config = dict(
    init_std_o=0.0,
    optimizer='muon_variant',
    dataset='wikipedia_en',
)
Each number is 200 + 30 x the weight over the matrix's rms, rounded and kept within 0 to 999. Layers, rows and columns count from 0.

# layer 2 MLP down (transposed), 1024x384, rms 0.176, rows 662-678, columns 64-127
215,218,168,186,230,170,248,223,208,185,171,220,217,187,156,189,179,231,188,206,196,209,251,234,214,206,245,189,231,197,157,194,214,237,208,185,208,200,197,236,239,193,168,199,172,188,191,211,206,225,213,153,177,172,219,206,200,181,164,216,206,169,193,201
203,193,242,201,210,195,212,186,227,251,221,149,244,219,207,219,180,166,208,217,136,252,177,206,139,174,204,190,191,217,195,186,200,139,221,206,152,112,212,211,220,216,172,183,193,161,185,222,218,223,200,229,246,193,181,217,231,156,212,184,220,196,194,223
209,186,261,196,202,199,233,210,208,208,165,211,206,224,174,208,157,197,178,142,193,215,226,202,224,218,184,198,143,247,173,186,166,174,190,242,164,229,158,221,252,204,259,230,145,267,223,255,195,203,178,178,156,147,206,197,209,193,192,240,218,185,196,216
205,215,266,163,240,163,206,206,238,238,146,206,189,204,258,184,204,216,210,185,173,205,189,174,207,226,199,208,230,238,220,200,194,157,177,232,246,161,215,173,184,197,195,171,187,198,174,204,172,147,170,227,240,186,245,204,170,201,260,216,192,206,187,236
214,171,299,187,203,191,181,121,215,192,177,192,178,189,147,215,197,225,203,209,201,170,193,266,225,130,198,196,216,172,216,226,179,202,220,173,237,197,192,214,167,244,176,202,203,222,249,211,173,242,254,193,180,193,261,192,204,162,206,215,198,152,191,167
156,135,196,189,233,162,234,193,216,164,179,274,214,167,245,226,201,182,189,189,215,216,230,233,254,216,283,213,275,194,199,171,215,240,146,199,239,162,185,194,225,160,222,202,180,155,186,221,222,180,208,211,133,243,207,200,219,213,209,248,245,175,275,225
224,219,208,195,201,193,174,165,210,220,182,174,233,164,221,177,179,192,187,159,181,173,205,192,208,158,215,207,187,181,173,205,196,230,149,192,263,154,186,195,156,191,188,244,194,205,226,190,138,218,206,204,250,226,212,198,227,191,208,217,160,196,164,153
174,161,193,194,220,150,208,196,200,246,195,220,176,221,186,178,226,190,219,212,239,223,191,191,220,232,228,222,188,218,202,183,241,204,184,155,197,182,178,194,198,212,210,203,181,196,199,272,191,196,216,159,181,215,233,254,190,170,188,156,166,211,180,152
137,181,200,202,217,139,190,228,239,210,243,204,188,156,180,171,208,205,199,171,198,200,249,195,178,179,268,187,172,198,246,144,234,210,177,204,222,241,198,190,252,185,197,178,215,222,183,199,188,173,286,200,146,219,215,165,159,202,168,207,195,206,166,244
186,246,143,175,206,210,189,179,198,176,209,200,208,197,151,225,169,168,199,182,192,212,286,164,194,229,177,173,151,203,152,175,143,167,206,165,211,217,263,199,188,192,245,221,175,202,203,217,196,202,235,222,183,186,180,173,219,181,182,212,155,171,195,204
179,197,197,210,177,231,144,219,161,221,165,238,224,257,220,206,203,226,233,232,161,141,228,224,224,214,264,185,185,182,227,160,185,123,218,200,161,239,200,164,177,236,248,214,180,229,224,222,215,208,166,182,191,198,249,170,200,126,206,236,211,229,216,227
167,222,194,184,170,187,210,171,171,170,188,243,202,187,208,184,198,182,160,269,221,235,200,210,269,181,240,160,161,204,181,196,207,186,235,194,199,204,188,202,209,255,190,161,205,206,186,185,231,197,200,204,197,185,223,217,248,198,165,248,275,192,187,227
193,165,263,238,191,209,189,216,167,209,241,202,258,260,148,212,202,170,176,188,222,174,201,238,229,230,220,213,145,161,212,202,173,153,245,220,177,182,183,223,212,205,217,202,197,261,208,125,212,203,174,280,187,190,236,224,150,224,174,234,181,183,163,176
211,214,185,228,196,231,200,216,223,190,247,190,231,181,226,230,219,182,220,210,180,182,181,177,209,199,216,189,148,224,140,189,191,183,187,210,154,182,170,205,197,181,211,216,272,246,176,189,226,191,176,182,175,219,195,234,206,198,237,196,185,162,204,217
218,172,216,236,189,190,197,243,296,226,290,206,216,211,195,205,211,177,223,265,158,177,285,248,226,212,150,264,142,172,200,204,198,207,152,193,188,141,138,151,193,164,158,214,157,187,219,186,222,176,189,191,199,215,231,210,263,232,172,180,216,193,206,231
217,212,250,215,196,225,178,196,217,240,159,208,211,203,221,236,137,182,175,230,217,203,193,200,209,184,200,209,215,252,216,201,197,224,247,140,201,237,184,162,190,225,212,182,239,189,209,193,124,174,194,208,244,228,152,197,202,243,188,152,188,178,176,186
227,243,200,159,180,253,216,185,220,199,179,248,172,210,122,220,223,229,195,186,255,198,199,159,168,210,153,159,195,143,190,185,176,172,195,233,186,188,272,199,182,204,207,220,197,204,200,186,177,199,228,247,183,175,205,147,195,210,168,176,170,247,171,191
# layer 2 MLP gate, 1024x384, rms 0.0934, rows 663-679, columns 64-127
194,266,154,229,203,236,196,180,174,193,156,244,209,181,231,218,161,211,212,202,185,198,213,185,254,231,172,177,214,236,171,172,190,241,222,218,226,122,142,209,221,234,177,197,166,216,224,219,161,180,198,253,198,214,181,150,201,207,128,219,230,161,110,167
185,112,200,195,189,168,191,230,195,224,226,245,171,209,274,181,196,210,202,145,217,237,232,171,185,168,199,178,146,232,188,221,208,215,273,148,175,232,188,233,207,187,150,214,213,237,202,244,198,203,147,203,217,224,229,240,167,188,203,137,193,217,228,167
198,200,208,191,207,242,165,180,264,181,226,207,197,192,141,216,184,173,200,156,232,244,157,196,231,163,181,185,222,189,222,156,216,169,183,201,202,229,193,237,205,182,179,200,255,198,178,185,192,201,199,242,189,209,213,137,181,241,148,199,168,204,194,189
140,224,180,257,232,198,208,167,213,239,157,270,208,154,208,218,179,204,256,178,235,181,216,166,147,221,231,272,223,228,203,220,216,221,172,118,168,213,122,184,207,142,264,191,198,186,170,170,187,262,243,223,227,138,220,207,189,153,228,228,203,208,152,159
215,203,211,154,197,173,148,217,194,201,169,185,194,146,216,224,217,206,207,198,195,179,180,195,159,174,203,157,242,200,162,178,195,254,198,202,182,209,226,239,153,209,188,210,214,230,191,151,216,215,160,239,230,225,211,240,189,215,164,149,178,196,217,250
155,265,182,186,192,227,201,259,191,165,169,242,168,175,191,257,244,194,203,182,199,157,190,180,168,231,220,216,183,171,210,252,224,217,203,190,263,214,170,175,224,197,218,186,234,215,209,179,157,233,200,203,224,200,200,244,232,163,223,182,247,241,187,195
184,227,218,161,202,253,162,216,159,177,224,220,208,203,198,188,208,186,206,231,230,215,204,255,199,214,204,164,233,214,239,195,203,212,180,228,204,208,127,182,172,180,213,193,199,205,208,163,208,217,221,271,216,244,188,183,147,202,215,189,193,188,234,215
175,178,200,214,203,188,218,234,213,168,187,221,162,203,220,246,204,197,212,271,226,212,176,178,182,221,134,223,213,197,184,187,243,229,195,245,162,180,235,156,151,191,212,156,158,207,155,181,138,187,196,203,195,170,147,201,213,157,158,188,193,182,242,188
161,232,155,194,201,190,178,223,178,226,212,239,209,222,240,232,163,137,199,171,204,199,227,189,154,213,178,228,225,277,194,191,188,178,168,249,196,177,186,183,191,167,219,260,162,180,216,212,189,138,192,231,145,188,185,204,231,188,232,173,175,232,188,241
243,200,165,183,210,252,160,203,154,138,192,217,213,207,199,241,185,241,194,215,208,189,222,198,227,176,260,226,202,235,213,213,191,139,238,217,225,293,237,252,166,235,201,200,195,187,245,216,237,231,245,146,224,195,216,230,159,250,248,243,191,213,204,118
197,210,243,231,154,180,209,267,252,191,152,203,211,212,191,214,226,235,218,206,239,201,189,188,159,167,233,184,219,270,212,158,242,212,165,181,207,218,232,177,246,243,179,263,197,178,227,277,224,217,110,225,246,208,133,201,154,208,259,159,180,176,160,155
248,199,199,204,221,252,202,187,190,168,165,186,213,197,240,223,226,265,227,185,213,203,197,191,173,184,210,185,220,227,204,173,234,222,194,232,204,252,190,182,189,210,182,172,212,219,226,210,234,236,213,127,166,232,197,205,193,197,178,174,187,223,210,169
137,224,209,168,201,160,202,196,192,241,228,150,172,165,186,230,165,188,181,167,174,167,209,178,183,204,198,196,198,141,204,217,241,224,236,175,230,228,209,185,193,155,162,210,190,230,214,193,187,206,185,177,193,250,207,261,222,243,210,198,213,189,135,235
233,242,177,182,246,157,167,202,152,215,180,144,242,132,182,254,241,240,210,197,208,183,222,188,189,211,214,166,196,209,208,154,217,159,165,194,197,243,216,183,224,193,191,202,210,187,240,202,178,184,185,178,222,171,142,162,162,198,209,193,200,183,247,177
221,195,256,177,153,216,171,236,232,190,192,202,206,223,198,264,163,175,217,170,151,182,204,235,214,190,195,239,194,193,198,223,171,204,202,171,242,248,176,208,222,273,226,236,254,140,171,236,172,232,152,223,237,204,237,202,197,194,182,162,212,193,142,147
233,274,216,194,195,177,238,203,223,223,176,187,147,224,152,208,189,234,205,165,229,211,153,159,190,203,213,178,162,203,182,158,158,220,193,215,177,220,233,225,138,206,127,202,151,178,206,195,187,200,203,200,202,191,218,164,185,181,201,215,177,199,160,207
185,177,248,241,194,238,198,226,188,184,178,193,227,191,195,203,201,209,183,209,217,196,196,239,138,172,204,202,220,225,149,163,187,193,219,169,200,191,237,233,170,208,206,262,98,214,230,191,202,225,221,257,182,313,188,271,236,207,193,174,251,218,181,206
# layer 2 MLP up, 1024x384, rms 0.0945, rows 663-679, columns 64-127
161,207,221,199,229,182,257,182,222,220,200,188,225,239,201,253,200,222,191,240,138,147,176,235,160,176,189,175,168,161,278,167,199,144,217,188,166,185,221,181,211,187,183,211,184,168,278,212,230,211,180,177,169,237,224,194,209,143,200,231,214,244,190,218
189,181,201,233,183,190,184,197,161,257,217,227,229,249,229,195,150,234,195,171,236,217,187,209,159,184,199,205,193,239,175,219,280,230,249,192,178,207,191,237,193,154,165,236,211,237,202,260,185,191,152,184,181,212,200,210,198,186,169,213,187,203,184,208
144,197,207,204,183,190,220,164,196,221,171,175,158,157,226,232,219,293,215,186,191,247,152,216,156,219,147,218,219,239,212,208,235,157,231,153,193,176,175,215,170,211,206,242,203,169,220,178,155,226,200,222,231,234,244,189,191,224,223,192,217,209,197,206
230,198,235,216,174,203,142,172,218,222,221,184,194,170,149,165,236,183,272,223,167,216,223,215,239,171,159,210,231,198,186,220,229,230,185,158,208,209,158,237,234,207,192,194,211,225,220,153,160,197,211,161,187,137,245,181,177,196,210,215,169,185,151,99
188,148,217,184,180,249,204,209,209,254,219,210,236,219,162,230,198,210,234,193,242,169,244,204,162,230,255,213,206,187,226,197,232,162,182,160,193,144,178,139,197,172,226,161,212,169,229,218,177,191,165,157,201,173,167,191,241,246,223,225,193,169,241,192
209,181,186,212,185,165,252,155,202,203,199,180,175,194,156,148,197,226,175,155,235,236,232,233,206,205,194,223,217,222,192,175,223,204,233,234,199,216,203,185,149,200,229,200,178,200,195,182,248,212,228,177,185,203,195,185,147,239,150,200,211,139,177,220
205,175,221,198,136,249,195,204,155,189,198,202,116,211,186,222,182,194,204,190,188,247,193,211,207,204,289,192,232,218,201,187,247,200,158,161,239,198,149,227,194,229,202,236,228,162,200,203,194,182,153,173,191,229,246,191,190,202,217,209,143,188,202,195
213,187,226,135,179,166,213,203,211,222,178,186,229,202,201,171,213,239,199,249,161,163,204,207,216,204,190,202,214,212,195,224,248,236,164,200,208,269,176,164,207,185,162,203,218,236,241,193,216,157,241,191,201,157,232,137,233,221,242,226,193,177,207,150
180,205,187,216,185,178,198,175,187,173,194,206,243,172,195,216,213,199,188,209,228,218,215,191,171,183,195,216,211,186,223,204,217,222,208,228,198,261,280,234,136,199,173,219,202,212,192,204,203,205,210,173,194,162,190,144,149,242,249,149,146,142,187,219
173,205,197,230,166,210,196,195,179,206,248,235,221,231,193,205,234,170,161,176,190,227,227,213,216,202,210,188,222,187,162,210,208,178,215,199,179,211,224,211,255,194,169,238,249,162,171,159,229,173,200,203,202,230,126,161,187,147,166,188,183,173,220,247
158,156,223,215,216,181,192,158,180,220,192,190,177,203,241,219,169,187,247,221,232,213,233,185,245,177,182,223,153,193,218,214,191,164,257,187,230,207,187,224,155,256,204,197,178,171,224,264,171,197,202,153,213,132,241,238,220,234,170,274,228,184,182,252
180,182,195,196,202,193,192,183,211,181,218,213,180,171,189,190,202,199,191,208,186,192,207,183,198,206,217,245,233,165,179,170,203,150,233,195,144,224,231,252,169,213,197,186,158,180,178,173,214,166,167,221,205,186,158,250,218,242,196,199,238,189,191,223
147,187,146,201,213,199,202,170,196,235,175,199,168,242,213,214,182,194,235,229,167,207,218,199,197,174,182,220,232,196,206,176,263,173,145,192,245,175,202,198,194,124,169,202,232,211,221,206,158,205,168,201,186,200,249,216,179,225,236,218,156,180,209,260
203,227,219,240,177,167,188,233,243,199,259,177,246,171,198,223,190,180,212,154,186,170,207,241,182,198,199,251,145,208,217,200,221,213,220,205,239,161,182,219,224,206,183,157,105,190,222,210,167,163,230,185,205,158,139,178,230,166,193,199,182,213,199,223
184,215,177,227,193,229,168,215,218,231,219,196,193,223,166,198,201,221,194,225,177,119,208,186,208,177,214,171,223,223,145,224,80,205,186,190,171,247,216,164,192,192,172,228,271,194,178,206,213,164,168,230,215,171,189,198,153,163,217,189,209,232,233,170
194,196,236,184,186,196,238,174,207,218,216,193,119,251,206,201,221,174,254,201,205,165,161,189,235,208,211,208,210,190,177,203,244,174,220,184,180,234,165,197,208,219,196,200,192,218,232,153,139,251,200,240,173,198,203,198,209,161,175,224,177,177,177,163
145,243,249,187,207,209,206,162,176,171,173,203,202,134,214,193,219,189,238,145,202,246,177,187,160,193,186,188,140,203,160,236,261,164,195,168,201,199,186,231,194,246,205,192,221,204,206,156,200,142,239,174,204,189,182,198,196,255,210,206,191,204,171,217